From a checkpoint of a small transformer trained on Wikipedia: a variant of Adam for these matrices.
Each number is 200 + 40 x the weight over its row's rms, rounded and kept within 0 to 999. Layers, rows and columns count from 0. The size before them is the row's rms in percent of the matrix's.

# up: layer 5 MLP up, 704x256, rms 0.0604, rows 469-503, columns 64-127
# down: layer 5 MLP down (transposed), 704x256, rms 0.0583, rows 469-503, columns 64-127
# gate: layer 5 MLP gate, 704x256, rms 0.0639, rows 470-504, columns 64-127
up469,106,201,226,173,106,179,214,197,146,235,212,202,226,189,143,228,207,216,229,166,206,178,135,164,228,207,123,223,195,231,156,186,140,210,167,257,210,170,212,159,259,272,181,156,233,186,289,159,192,156,190,184,212,197,175,238,172,229,185,204,198,211,234,179,183
down469,097,226,189,277,249,265,153,255,217,145,229,256,226,138,177,160,173,214,205,220,161,204,260,190,268,187,266,189,208,180,269,160,227,151,199,247,238,129,194,197,221,202,227,221,139,147,261,226,226,250,246,193,275,157,199,209,172,215,173,182,195,175,234,231,211
gate470,104,202,184,189,152,312,234,170,170,199,166,258,197,230,217,187,160,238,198,186,171,316,172,217,160,173,202,224,140,243,260,164,168,185,122,188,161,240,147,172,125,238,198,226,192,140,289,190,212,198,205,106,236,146,92,108,177,191,277,203,220,186,136,180,236
up470,103,141,184,187,232,178,144,222,146,190,277,199,174,237,227,233,207,276,241,244,271,202,235,136,177,213,142,198,255,109,155,255,248,265,220,215,249,198,196,229,212,232,136,181,204,206,159,159,184,208,188,196,218,159,223,249,236,184,160,222,191,259,331,149,153
down470,102,225,167,203,230,185,152,115,178,167,121,257,315,185,264,167,181,90,191,174,167,110,128,146,220,152,253,181,204,175,204,195,141,231,216,209,201,248,220,126,128,234,178,204,170,238,194,163,214,203,227,207,227,254,164,195,231,118,209,222,182,214,171,216,197
gate471,100,196,161,117,170,238,204,222,203,188,124,200,215,278,164,205,162,241,260,203,169,143,242,173,185,214,190,227,212,144,189,247,227,195,176,214,240,165,230,214,169,213,210,170,173,204,155,174,198,199,161,182,189,203,240,162,90,251,213,191,214,215,168,211,265
up471,097,187,218,155,191,220,233,191,275,245,206,167,170,240,197,180,215,235,227,289,208,176,221,274,234,250,170,181,156,255,125,244,209,170,218,307,264,196,175,197,233,192,192,209,168,238,164,246,182,177,195,163,171,159,172,237,181,239,192,215,214,169,243,249,208
down471,101,243,279,238,269,214,229,198,149,218,281,160,233,167,215,222,202,222,166,157,214,167,183,195,226,174,229,248,202,191,140,181,230,234,273,210,182,232,228,158,206,179,180,197,265,230,163,183,145,158,202,254,154,230,217,217,246,233,192,259,202,242,226,122,186
gate472,088,233,186,238,159,239,161,155,204,173,123,279,196,209,244,229,178,280,226,144,229,262,257,181,230,148,155,191,200,242,241,208,267,277,212,202,177,154,101,165,230,244,200,153,213,166,258,116,188,178,198,216,264,242,205,253,173,201,198,202,214,223,122,212,188
up472,091,229,172,183,158,197,239,196,239,227,173,293,179,208,176,213,148,186,248,197,209,308,250,218,212,206,172,142,168,220,183,184,228,244,200,237,211,179,182,199,246,242,236,218,207,206,181,122,234,248,251,268,194,150,218,249,158,190,185,204,216,234,157,261,215
down472,087,262,151,172,236,215,248,165,222,240,177,175,256,200,181,184,209,180,158,231,201,243,159,274,229,190,143,188,217,161,138,135,126,277,241,193,199,190,214,207,111,223,243,240,200,220,219,158,256,201,263,206,201,253,204,209,156,185,161,240,198,209,179,272,200
gate473,099,178,251,251,210,229,176,192,181,184,182,153,188,163,186,149,148,160,193,186,232,184,222,190,221,192,193,149,195,267,245,198,257,157,239,109,277,219,179,228,218,141,155,174,166,175,198,193,228,181,201,225,212,225,95,187,222,222,218,180,219,160,263,90,137
up473,102,225,250,216,237,227,197,182,224,168,196,221,142,159,231,202,224,234,136,211,231,187,187,176,222,235,209,181,83,254,234,125,268,258,160,152,221,204,201,127,234,224,228,197,222,214,250,212,215,199,241,221,214,215,199,208,188,233,204,181,221,179,193,158,158
down473,100,162,153,260,250,220,196,168,219,117,178,235,126,212,145,172,157,161,172,152,168,255,151,158,321,143,172,220,206,135,187,191,185,228,167,230,279,226,188,212,168,237,164,274,202,274,244,215,201,223,166,233,172,218,165,202,171,222,223,185,205,234,269,204,202
gate474,106,244,178,250,249,166,186,225,158,198,293,162,113,187,233,181,146,206,167,225,269,192,181,225,139,226,180,179,212,164,201,181,245,210,215,111,199,173,178,218,202,242,148,134,197,170,215,206,212,172,193,122,242,174,129,222,153,182,242,162,144,164,295,211,148
up474,106,200,168,256,250,229,205,150,229,188,223,253,62,159,209,287,166,186,227,159,198,204,220,204,201,206,230,222,183,180,196,234,224,193,208,239,242,200,261,184,155,236,295,206,164,176,163,211,232,245,176,226,218,141,198,152,69,215,252,250,175,137,242,87,164
down474,108,178,168,225,224,253,173,147,241,199,189,258,178,187,180,243,165,173,204,186,213,65,217,237,221,221,215,245,147,178,239,175,225,189,195,199,271,182,137,157,263,318,195,209,191,259,194,217,153,200,237,216,128,160,158,131,236,246,144,159,155,170,201,167,137
gate475,092,146,229,105,227,200,199,202,222,229,176,191,164,160,218,198,251,78,209,215,132,190,183,164,169,288,199,204,232,187,226,188,193,244,214,170,228,212,194,173,131,185,101,216,232,255,224,186,191,217,162,160,158,275,278,261,234,176,233,156,192,199,193,236,170
up475,096,270,162,130,285,228,239,255,226,211,229,194,198,234,227,140,174,215,215,195,202,198,205,193,195,142,180,195,200,219,284,194,167,285,261,214,190,298,195,220,139,238,113,138,175,229,206,236,188,174,137,202,111,156,242,182,108,232,217,225,140,137,152,235,219
down475,097,250,195,288,176,173,143,227,255,212,183,180,172,200,191,226,204,313,237,206,234,161,203,199,252,132,225,172,259,277,205,155,274,207,191,203,198,157,163,240,242,176,105,215,245,191,172,180,199,200,257,212,243,239,151,176,230,156,243,227,189,249,246,213,250
gate476,107,129,196,257,155,221,235,254,236,186,216,212,183,274,241,207,200,166,255,172,217,228,188,231,234,183,156,227,221,154,214,183,259,242,239,193,184,208,130,184,211,233,214,258,226,181,211,156,185,147,133,203,299,204,223,233,207,195,201,154,162,211,182,191,161
up476,099,274,207,171,242,166,183,230,199,252,221,175,197,119,219,235,255,256,157,246,236,190,206,151,218,178,186,113,187,210,185,252,201,157,226,203,212,220,290,228,155,212,187,186,137,195,178,197,157,206,199,238,158,167,188,226,211,187,183,265,172,210,161,200,259
down476,094,165,242,163,233,222,189,247,217,228,217,190,147,259,216,241,202,162,252,185,255,181,191,157,162,164,196,182,214,159,186,208,230,215,252,227,181,185,158,182,125,195,225,220,202,159,189,187,177,184,199,201,247,191,246,213,213,204,185,173,247,182,209,180,112
gate477,094,158,207,195,226,202,175,228,184,256,170,203,164,242,211,177,135,210,257,211,234,244,200,243,213,153,257,233,217,205,252,210,200,167,178,195,207,222,182,160,213,203,259,182,231,214,206,270,200,256,149,155,207,167,144,231,201,195,225,208,198,254,167,199,205
up477,096,199,224,211,172,178,215,253,198,179,206,178,138,118,155,161,229,165,156,166,210,221,273,213,146,217,209,204,254,136,129,198,110,254,253,250,200,172,206,216,212,212,268,182,219,202,179,209,223,130,201,218,191,247,142,199,114,190,223,205,177,188,278,213,195
down477,101,199,154,161,250,185,137,89,166,126,184,274,163,203,220,191,253,243,188,226,253,258,222,196,199,130,160,226,238,231,187,214,229,211,156,162,217,214,237,157,163,180,206,262,186,270,238,185,166,179,271,178,134,229,235,172,190,173,207,229,180,171,164,84,118
gate478,107,173,211,155,202,209,230,258,157,224,207,138,135,224,191,105,168,294,203,235,192,191,168,184,198,143,174,241,205,213,239,187,190,141,148,200,162,211,170,180,202,213,164,160,205,248,216,188,175,245,153,167,234,176,142,172,168,116,249,272,205,178,198,237,223
up478,107,138,215,207,200,204,176,179,294,203,246,281,244,220,213,202,218,205,181,277,198,272,110,210,222,236,156,217,203,212,201,188,224,254,95,183,182,226,162,172,223,148,208,211,255,156,165,159,272,221,201,168,258,242,133,205,245,166,247,185,189,180,219,185,259
down478,110,152,279,278,191,180,194,133,237,170,228,217,249,160,202,255,180,212,200,220,203,121,233,123,306,253,217,256,176,186,169,220,117,130,239,193,152,225,196,216,198,213,196,219,232,221,234,277,230,93,290,228,278,237,235,213,211,259,245,186,179,151,219,164,193
gate479,098,245,269,187,216,233,220,169,156,225,107,216,91,222,192,284,243,267,245,166,222,241,193,226,161,189,165,218,198,145,210,221,258,180,233,205,257,192,202,207,186,206,178,169,177,248,236,244,233,157,207,202,173,205,215,217,220,152,170,111,192,193,183,109,142
up479,098,111,161,187,142,286,110,173,188,147,211,126,240,229,186,170,208,147,258,222,213,202,244,183,223,240,226,217,298,198,238,185,173,202,146,208,124,122,170,116,208,184,208,257,187,155,193,151,248,221,171,221,221,167,251,195,266,273,194,220,198,228,153,202,177
down479,098,153,185,136,188,256,194,159,110,152,208,151,215,168,181,188,175,254,220,246,258,179,170,191,241,222,160,173,243,198,228,154,132,169,135,167,250,214,182,204,204,230,238,137,199,171,198,189,206,191,201,161,241,208,216,209,183,220,153,130,235,159,154,127,232
gate480,104,210,282,128,202,204,183,245,118,194,223,252,249,229,260,185,227,164,198,259,211,229,205,156,180,221,200,187,119,248,228,229,210,186,150,203,165,238,148,184,190,198,187,160,247,190,191,110,110,199,158,173,221,221,178,179,251,212,180,209,187,175,120,211,186
up480,103,169,197,219,231,196,218,96,210,135,210,156,212,174,186,141,197,248,115,113,205,171,194,210,188,221,179,174,255,169,216,157,187,200,259,168,264,157,226,273,187,194,246,235,142,204,233,270,209,184,237,150,204,167,135,202,224,255,210,172,242,161,229,138,150
down480,101,221,214,192,223,131,192,284,225,136,203,228,219,267,223,215,169,208,166,201,201,281,225,197,128,187,184,186,127,184,187,229,193,210,210,197,238,202,260,164,163,192,227,161,257,134,281,190,189,226,211,159,211,176,138,180,215,200,186,146,240,213,171,193,217
gate481,090,166,209,205,151,127,169,215,138,227,294,165,164,236,186,235,204,172,167,218,191,110,185,210,257,232,175,204,215,200,185,225,198,241,235,236,203,232,192,270,253,221,232,273,203,261,182,151,223,234,233,278,213,236,206,214,142,253,161,255,192,203,261,231,180
up481,092,145,186,197,232,215,203,256,149,136,196,150,190,189,153,168,156,251,250,174,166,226,237,268,249,204,160,203,152,152,184,186,237,161,226,105,202,216,220,218,147,186,202,183,203,217,184,230,220,169,170,220,152,165,156,241,53,259,196,224,216,198,247,211,134
down481,094,229,129,223,241,194,247,205,237,210,221,238,142,115,242,259,170,186,246,248,192,150,251,154,156,163,212,171,228,122,223,199,157,146,210,261,201,226,197,209,179,167,168,114,179,228,173,203,242,223,136,170,279,193,208,240,164,218,208,249,217,211,230,261,138
gate482,093,173,192,177,162,181,144,209,199,211,249,283,186,254,266,122,228,243,182,190,214,283,172,243,209,181,243,130,195,219,258,233,215,225,210,176,249,232,149,250,238,171,217,213,198,166,171,178,92,205,259,244,253,259,195,164,254,228,156,199,173,204,192,258,205
up482,091,223,134,159,171,163,141,154,149,215,322,190,238,250,203,163,192,235,197,222,145,224,175,216,208,166,239,258,152,105,203,262,140,192,290,183,175,258,176,201,195,226,153,224,225,179,175,212,154,149,128,242,178,184,195,201,212,222,187,206,165,196,166,196,217
down482,092,199,149,153,187,232,185,172,200,170,245,226,204,160,229,186,243,217,310,181,243,225,203,161,235,259,219,213,145,185,221,193,191,139,244,159,274,182,219,146,182,170,161,150,239,183,210,169,142,179,227,210,170,227,234,184,179,244,232,188,238,149,225,199,155
gate483,123,180,229,160,126,226,210,234,229,262,184,210,177,212,292,200,256,228,172,148,270,253,158,265,223,117,193,202,177,187,227,205,249,197,218,111,183,212,174,188,297,266,206,173,177,186,241,169,213,253,230,158,206,246,157,215,186,241,254,202,158,227,143,229,219
up483,118,222,274,186,103,217,185,228,223,203,103,212,168,257,172,148,291,188,185,230,182,279,77,185,154,221,153,205,222,216,169,185,193,222,122,201,182,133,227,179,231,200,193,225,280,167,212,220,214,169,200,207,188,305,153,179,271,197,202,209,202,218,277,268,208
down483,122,199,227,199,194,331,220,185,200,212,102,195,177,244,189,170,220,205,109,169,233,227,99,180,181,159,160,238,208,238,173,248,195,174,146,214,188,233,156,189,201,138,124,217,210,176,99,130,218,189,212,157,218,238,141,190,180,141,259,213,217,170,284,281,283
gate484,106,149,263,185,226,257,204,191,195,221,192,180,167,185,172,223,179,245,258,163,220,138,231,249,188,197,201,197,227,243,225,260,255,213,183,214,209,132,178,113,233,225,163,207,172,144,202,266,176,191,197,175,230,174,186,243,110,132,213,190,205,211,166,133,218
up484,104,201,211,255,122,198,211,260,133,222,150,244,170,265,221,172,220,167,144,160,155,173,123,189,184,197,178,258,255,231,212,172,118,173,170,248,185,219,186,225,89,254,195,212,363,273,161,181,205,169,183,228,171,234,210,190,296,164,210,195,200,227,272,262,170
down484,093,194,232,262,197,157,235,155,184,196,225,263,157,164,118,259,150,184,204,218,176,181,211,219,172,180,220,293,223,174,191,210,151,192,227,233,180,195,150,215,235,208,184,191,222,267,199,218,244,148,185,166,200,162,242,147,270,175,219,161,140,169,229,240,259
gate485,098,204,138,128,137,240,220,256,191,147,176,145,115,175,192,230,203,161,215,179,172,177,140,220,235,241,210,196,236,197,169,217,138,195,147,281,272,268,227,133,145,234,172,210,163,219,211,208,177,148,122,137,172,184,264,187,162,116,225,213,213,197,194,233,228
up485,094,179,187,220,217,254,203,211,170,139,170,157,177,207,218,224,208,285,167,266,167,191,177,159,208,187,269,167,189,212,182,217,165,248,197,209,255,282,202,201,117,226,222,143,213,215,206,163,161,201,183,256,184,196,231,247,148,195,215,175,154,229,199,216,254
down485,091,129,254,230,231,208,256,100,216,230,186,196,188,238,230,247,152,236,228,167,171,193,173,287,110,229,199,158,159,252,236,203,196,163,206,127,211,212,240,218,214,209,248,218,129,176,219,236,194,267,233,267,203,225,153,179,171,240,212,200,242,221,184,170,190
gate486,117,186,209,208,144,207,178,219,201,190,178,240,157,183,282,220,243,150,180,196,157,205,218,200,169,82,239,171,214,233,246,292,258,203,253,198,179,195,194,211,222,296,189,214,218,201,154,234,142,147,214,196,201,235,211,234,186,200,184,189,131,144,145,188,158
up486,114,157,220,227,269,266,234,296,239,151,192,213,126,229,176,287,174,252,120,225,208,193,196,304,210,225,180,186,188,258,148,167,216,199,187,184,197,267,214,148,204,180,145,237,218,192,177,181,202,147,322,191,189,244,267,163,184,174,148,259,229,210,161,144,141
down486,116,189,225,247,245,268,219,207,215,186,219,184,135,202,221,277,233,203,143,222,199,218,194,291,228,233,173,197,192,243,170,209,236,172,186,180,242,251,255,180,220,124,168,203,216,142,166,191,206,170,259,178,176,237,350,160,159,128,173,241,225,222,249,170,163
gate487,099,181,246,260,156,177,143,115,270,191,143,266,175,251,266,243,113,204,227,153,190,178,235,225,196,202,189,229,186,255,255,203,266,274,184,180,242,206,178,178,198,185,203,213,183,148,191,154,208,195,222,158,198,316,185,152,196,256,157,224,184,224,99,179,215
up487,099,255,137,202,235,200,274,233,234,154,279,172,237,224,208,234,203,270,169,230,188,187,221,165,253,225,143,211,244,123,218,193,189,200,212,247,185,205,246,183,198,225,194,147,272,201,182,190,192,192,145,214,178,164,186,175,202,190,183,167,213,157,118,190,171
down487,098,192,211,219,215,194,183,231,215,208,190,250,220,219,207,144,173,276,216,188,151,213,236,198,176,249,254,206,262,172,252,163,227,187,141,179,216,181,231,246,208,109,226,182,298,227,215,193,191,261,199,197,132,232,212,261,252,304,164,263,192,184,225,254,286
gate488,103,161,212,218,240,266,222,208,153,198,147,258,254,236,241,169,192,241,145,132,165,226,244,134,186,217,230,162,351,249,252,207,233,219,231,219,203,210,167,216,207,221,222,280,224,246,193,229,184,187,190,224,216,158,146,191,162,227,211,190,237,121,248,212,170
up488,100,226,219,239,240,193,220,236,209,215,202,210,240,220,218,209,222,215,177,160,143,198,221,125,172,226,271,127,266,209,220,148,213,272,264,207,160,192,193,260,160,259,177,178,160,217,197,185,191,183,215,169,236,177,156,217,202,260,201,203,242,160,236,177,214
down488,098,224,262,232,212,196,246,232,181,152,173,198,267,190,128,157,226,176,146,212,222,213,287,118,238,177,200,180,199,199,238,167,249,256,230,200,204,153,241,262,228,214,250,138,190,169,203,211,175,252,202,235,206,227,220,202,203,216,214,247,227,193,271,251,181
gate489,097,162,245,200,254,276,222,232,204,151,106,200,238,160,173,163,133,263,230,154,229,93,184,161,224,164,257,235,156,208,171,193,260,233,235,164,256,176,201,254,238,229,231,219,221,167,196,210,171,157,230,198,223,137,214,189,176,239,245,176,201,231,214,182,197
up489,096,153,186,123,260,199,147,171,300,153,160,182,262,120,148,198,254,158,178,168,182,202,143,146,163,177,237,198,159,174,222,182,207,229,253,150,284,151,265,228,222,196,127,208,187,141,156,207,127,215,194,231,136,153,225,169,175,247,213,146,248,178,201,112,187
down489,084,168,261,128,269,250,152,212,212,201,140,193,235,246,312,184,184,211,206,213,165,146,191,183,245,195,207,184,163,243,207,191,258,196,221,189,225,189,197,156,132,220,213,215,167,207,228,230,122,174,290,193,215,231,225,239,198,181,182,209,234,202,216,195,227
gate490,093,211,141,171,162,232,218,247,247,185,209,231,241,180,190,266,164,246,287,233,155,235,212,303,166,156,234,227,152,176,205,251,229,189,186,192,217,178,159,239,177,212,191,215,217,258,228,173,215,185,206,180,297,208,159,221,171,316,171,174,185,234,159,228,220
up490,097,226,153,214,189,181,246,170,212,203,209,234,148,147,214,188,233,191,188,167,72,271,215,229,193,169,246,141,200,222,189,163,196,172,158,206,193,226,220,263,223,305,198,251,211,211,227,153,219,236,185,167,212,217,202,180,250,248,137,243,192,151,158,242,225
down490,092,206,171,217,166,224,221,173,240,201,223,232,156,218,98,197,215,197,188,218,177,187,235,231,239,186,221,190,214,172,219,167,212,211,165,277,217,192,159,217,226,211,178,230,255,253,203,124,331,243,177,184,177,202,169,152,278,208,217,222,183,192,218,211,167
gate491,102,188,167,171,227,187,212,166,219,267,191,162,181,153,187,188,131,255,277,184,222,184,120,210,233,177,216,203,198,245,149,234,183,257,126,228,266,151,142,201,231,237,273,223,235,258,175,178,143,195,130,188,161,192,239,147,268,212,148,177,167,266,266,225,209
up491,098,221,209,140,278,162,123,171,179,252,194,199,230,193,108,173,136,225,231,233,204,184,118,258,189,239,190,232,191,220,142,225,167,227,92,219,193,133,220,151,203,195,302,187,214,167,202,196,171,163,204,177,196,292,191,183,320,188,153,238,198,257,265,213,260
down491,095,191,214,207,190,217,185,161,240,189,196,243,200,165,162,273,221,142,180,304,208,242,187,185,242,147,143,252,244,138,232,162,227,225,277,190,152,166,248,111,185,181,167,179,201,225,237,205,212,199,249,215,183,185,148,240,166,155,266,225,235,184,145,236,171
gate492,094,181,218,224,167,239,227,215,114,149,235,231,237,152,171,167,171,238,151,173,139,239,186,193,273,230,201,174,202,170,249,256,182,206,190,240,226,239,171,177,195,234,159,190,213,188,224,180,149,176,260,114,152,168,200,250,185,141,169,232,210,182,197,171,181
up492,097,234,167,184,199,236,219,182,154,142,167,263,225,242,209,260,225,234,214,102,149,250,221,173,254,192,175,224,239,203,210,224,194,215,223,204,177,211,245,233,169,218,180,207,166,195,198,121,167,237,157,202,193,164,242,237,218,253,204,159,204,177,128,209,184
down492,095,188,199,207,176,199,211,247,146,189,189,190,193,120,248,135,199,243,274,226,105,219,171,226,188,165,215,177,229,250,242,190,154,222,207,203,228,232,122,173,204,241,177,223,141,204,251,156,129,187,230,164,121,230,146,223,153,224,195,207,234,236,124,219,295
gate493,101,216,296,105,155,225,268,298,204,255,249,252,171,161,188,178,226,144,182,198,200,202,178,185,221,207,175,150,223,197,199,209,132,151,217,247,189,202,156,223,227,166,189,219,215,237,203,220,181,158,171,193,217,283,215,238,211,103,132,188,185,195,238,192,212
up493,101,300,206,235,146,207,246,253,171,257,163,141,257,264,213,116,203,175,235,201,158,147,198,196,259,241,171,202,202,217,258,235,201,174,150,253,158,126,203,219,214,166,146,165,177,211,155,265,164,225,165,224,139,139,180,188,220,204,228,199,156,154,148,266,254
down493,100,269,223,277,175,218,222,152,123,202,209,173,158,207,171,139,243,260,209,220,256,140,186,220,234,215,214,236,174,181,202,144,187,276,205,194,126,241,180,180,112,145,242,167,179,192,213,229,267,148,200,193,177,245,231,204,258,239,223,216,160,220,175,227,201
gate494,115,209,197,142,174,277,207,207,232,183,233,192,182,219,176,226,149,259,167,252,206,243,200,199,172,158,164,210,277,187,179,189,205,180,169,254,192,199,222,178,225,234,128,187,262,192,186,242,224,145,132,199,152,227,235,231,261,146,180,233,197,147,240,206,165
up494,112,183,140,235,209,244,177,186,184,138,191,179,196,197,195,182,192,262,192,149,180,216,230,122,175,209,186,136,165,230,221,200,270,232,256,251,271,155,188,237,296,179,166,203,226,193,258,209,195,191,225,310,154,228,241,204,256,299,222,201,181,146,202,244,201
down494,110,159,294,246,296,177,112,158,213,225,186,265,218,232,297,256,252,211,250,229,241,173,216,204,199,278,249,100,247,255,182,232,221,211,178,165,210,195,119,280,192,246,248,228,193,235,164,192,162,245,196,152,240,134,230,206,223,248,135,240,216,250,169,137,119
gate495,105,184,199,204,221,220,163,214,146,228,227,241,237,208,245,221,221,225,182,220,177,190,201,173,238,220,197,181,108,212,220,204,171,110,107,182,167,146,207,188,177,212,168,214,217,206,166,130,183,168,236,189,224,205,165,185,146,202,237,194,245,231,197,198,233
up495,106,194,225,245,235,151,200,215,97,75,181,224,179,198,168,297,142,176,292,256,288,166,225,177,219,208,253,237,194,208,216,174,221,151,233,126,162,263,177,225,179,162,216,196,148,212,254,230,185,189,235,151,215,227,216,199,207,246,183,205,179,232,209,142,145
down495,104,203,134,196,218,226,162,186,225,166,231,186,303,183,228,196,240,241,235,243,169,249,234,207,170,209,300,200,265,182,226,187,173,264,217,202,173,287,209,187,174,201,206,214,144,202,235,150,175,128,196,154,150,218,231,150,167,219,154,182,194,247,205,210,133
gate496,089,204,195,127,195,158,223,183,186,168,193,185,194,214,137,185,188,205,231,229,207,257,141,175,145,203,92,257,195,244,199,202,241,87,202,278,245,159,313,214,232,187,210,175,172,199,203,189,241,264,168,174,230,172,180,181,168,220,184,249,192,209,269,233,187
up496,090,213,194,259,227,178,179,256,222,204,189,192,191,195,212,271,164,151,159,228,255,227,228,144,199,195,192,218,307,185,225,203,180,197,204,171,247,219,184,176,178,150,240,208,147,218,261,161,241,214,194,243,249,234,165,244,88,227,193,193,200,207,245,162,201
down496,090,244,135,100,166,229,279,242,159,171,209,120,180,155,181,146,171,204,228,232,139,194,224,281,194,213,166,110,198,159,161,145,220,204,208,218,166,131,244,230,131,218,187,165,265,236,184,213,141,220,159,139,182,202,204,161,206,190,199,215,201,196,244,229,175
gate497,095,226,228,284,169,199,173,214,167,160,236,214,195,234,180,211,163,230,230,170,254,216,211,199,231,187,219,173,132,157,254,236,201,283,198,128,164,141,205,198,238,264,206,198,174,194,275,174,192,242,185,153,155,174,229,207,269,215,226,117,123,178,152,149,219
up497,099,249,185,187,228,194,188,200,208,243,159,184,178,275,214,197,181,168,193,226,178,150,195,322,171,253,166,185,200,188,141,243,244,161,128,114,219,181,238,173,224,149,138,262,184,169,189,223,148,195,238,173,225,237,227,150,155,172,149,103,173,235,186,151,135
down497,098,259,170,181,153,219,172,172,226,224,284,222,146,153,215,207,256,136,181,205,177,206,223,151,148,203,171,169,182,105,182,214,198,182,204,207,204,155,199,180,257,169,210,225,189,152,187,185,231,232,254,248,222,210,247,157,222,229,196,184,157,206,255,162,173
gate498,095,232,184,152,193,238,177,246,182,242,198,162,147,162,170,217,218,242,200,206,201,235,284,168,222,207,142,210,182,147,194,181,225,198,251,134,226,237,229,214,222,223,232,186,163,211,152,240,229,141,198,176,172,295,286,253,230,52,152,162,146,233,223,208,223
up498,102,216,212,191,214,197,235,234,215,174,147,184,165,177,186,266,203,180,208,193,185,160,215,316,212,188,153,261,182,224,205,161,194,230,184,167,122,206,251,183,143,211,201,154,302,208,210,211,187,185,262,221,146,233,186,170,165,175,234,170,202,185,271,183,193
down498,102,193,199,174,206,263,188,191,171,192,189,184,134,237,145,164,169,244,191,167,157,245,153,136,174,254,188,134,200,183,193,208,201,137,254,245,168,208,105,248,271,220,149,134,238,226,215,223,159,220,154,230,195,175,215,177,159,192,189,210,193,258,166,197,263
gate499,092,196,204,180,276,220,211,240,286,190,150,264,205,228,154,244,188,176,241,174,199,151,186,257,196,172,188,162,110,256,211,240,207,215,159,121,170,203,216,225,235,175,125,232,208,127,155,209,158,193,220,191,194,231,182,228,187,183,150,138,253,221,238,203,199
up499,096,218,235,214,204,176,245,242,212,259,223,123,137,203,194,161,217,211,148,250,213,134,209,166,187,123,216,247,218,244,201,163,221,152,320,254,186,228,161,230,182,229,229,213,204,156,165,208,194,246,229,175,196,251,142,226,135,168,174,227,153,234,113,221,217
down499,098,190,237,133,238,201,217,216,133,240,209,146,243,208,231,275,233,169,193,195,166,177,255,223,258,83,285,231,147,271,187,253,203,98,241,206,165,240,232,221,158,174,131,195,120,142,239,207,192,188,212,183,119,230,165,232,134,208,179,169,261,233,117,148,128
gate500,095,201,197,182,283,226,187,208,226,217,130,181,230,257,200,210,268,177,223,198,247,256,146,202,196,150,216,229,173,196,152,139,236,174,192,201,279,209,174,149,240,139,156,198,158,49,166,238,157,143,167,243,241,159,174,168,179,214,214,216,173,287,154,228,233
up500,101,146,200,216,176,216,239,244,166,151,223,186,172,216,134,199,213,122,176,274,142,179,130,188,82,224,297,166,235,204,182,279,165,257,263,144,188,177,220,224,203,207,257,211,205,301,210,217,267,197,254,274,150,249,188,165,266,175,195,232,184,197,179,231,185
down500,102,182,211,171,216,214,228,176,140,164,280,131,177,179,192,166,227,180,225,247,203,228,106,204,215,187,284,144,185,233,144,193,232,207,242,168,185,216,224,174,226,195,182,232,185,156,174,188,237,194,134,161,276,180,148,146,204,165,166,205,221,160,174,182,201
gate501,096,148,216,198,201,140,289,181,195,240,200,225,189,189,202,191,169,246,277,206,265,164,201,210,259,158,223,206,187,285,187,225,241,148,204,206,210,120,168,193,245,210,250,178,252,187,253,195,186,153,199,183,265,191,168,151,216,143,165,240,189,206,143,170,209
up501,097,212,210,190,140,284,180,212,165,118,149,240,182,228,161,196,250,139,191,192,179,203,157,209,155,189,189,165,231,200,254,183,208,252,196,147,155,191,208,218,164,174,173,263,154,189,151,227,179,149,182,246,169,190,216,182,245,214,198,142,196,209,213,211,162
down501,098,181,188,201,215,141,189,134,224,225,144,209,202,239,210,212,170,241,221,188,243,205,257,250,229,154,142,262,166,250,210,208,223,230,207,214,185,183,168,168,239,168,207,142,227,182,248,210,194,118,190,206,192,247,202,127,249,175,192,188,200,211,179,202,212
gate502,105,179,146,162,221,203,217,261,147,165,225,239,184,222,133,231,230,205,197,227,241,191,187,257,193,201,181,196,180,243,265,203,266,216,262,207,303,122,221,169,307,222,202,258,216,285,191,256,138,108,197,159,253,259,245,203,266,237,140,121,153,290,214,210,157
up502,109,144,220,241,272,255,191,225,204,201,241,231,247,172,178,167,231,267,237,305,280,156,181,144,157,218,242,192,220,294,220,207,205,192,282,176,208,166,180,166,245,158,212,274,148,260,181,223,224,170,190,116,243,165,265,175,187,238,186,181,165,240,181,222,205
down502,107,252,271,234,258,200,188,160,217,155,205,172,135,240,268,161,166,244,161,176,227,191,214,180,209,226,175,194,217,163,222,185,165,206,177,115,124,232,209,148,167,220,236,189,212,230,233,246,275,277,192,190,145,110,229,183,119,200,217,194,194,148,220,242,193
gate503,089,229,237,181,164,220,176,206,202,269,130,238,140,246,220,236,211,156,260,137,198,219,182,256,141,234,213,238,211,195,243,135,201,129,233,221,235,255,180,140,208,230,283,170,139,155,207,227,177,154,168,221,230,207,129,186,211,228,208,229,125,298,168,212,193
up503,092,204,132,188,133,165,169,224,160,173,219,192,250,201,231,219,157,221,226,174,180,188,266,171,188,129,243,180,201,147,242,217,173,154,144,212,217,152,165,220,179,251,163,182,214,209,113,201,208,172,181,224,180,285,189,271,166,173,196,189,197,181,228,178,197
down503,092,191,215,272,160,178,194,213,160,193,252,186,205,224,226,217,214,189,219,254,181,176,242,225,223,160,298,192,174,262,257,138,218,155,188,127,221,234,213,192,167,223,154,195,193,203,188,133,201,141,233,283,200,273,157,230,177,140,201,179,176,154,204,255,126
gate504,101,201,174,183,238,244,215,255,168,212,273,256,219,225,233,193,215,170,227,223,213,170,169,249,313,196,237,192,192,201,136,243,151,179,221,237,176,231,192,184,181,230,119,247,224,189,233,260,144,180,155,177,224,109,184,212,236,174,180,174,195,170,158,277,273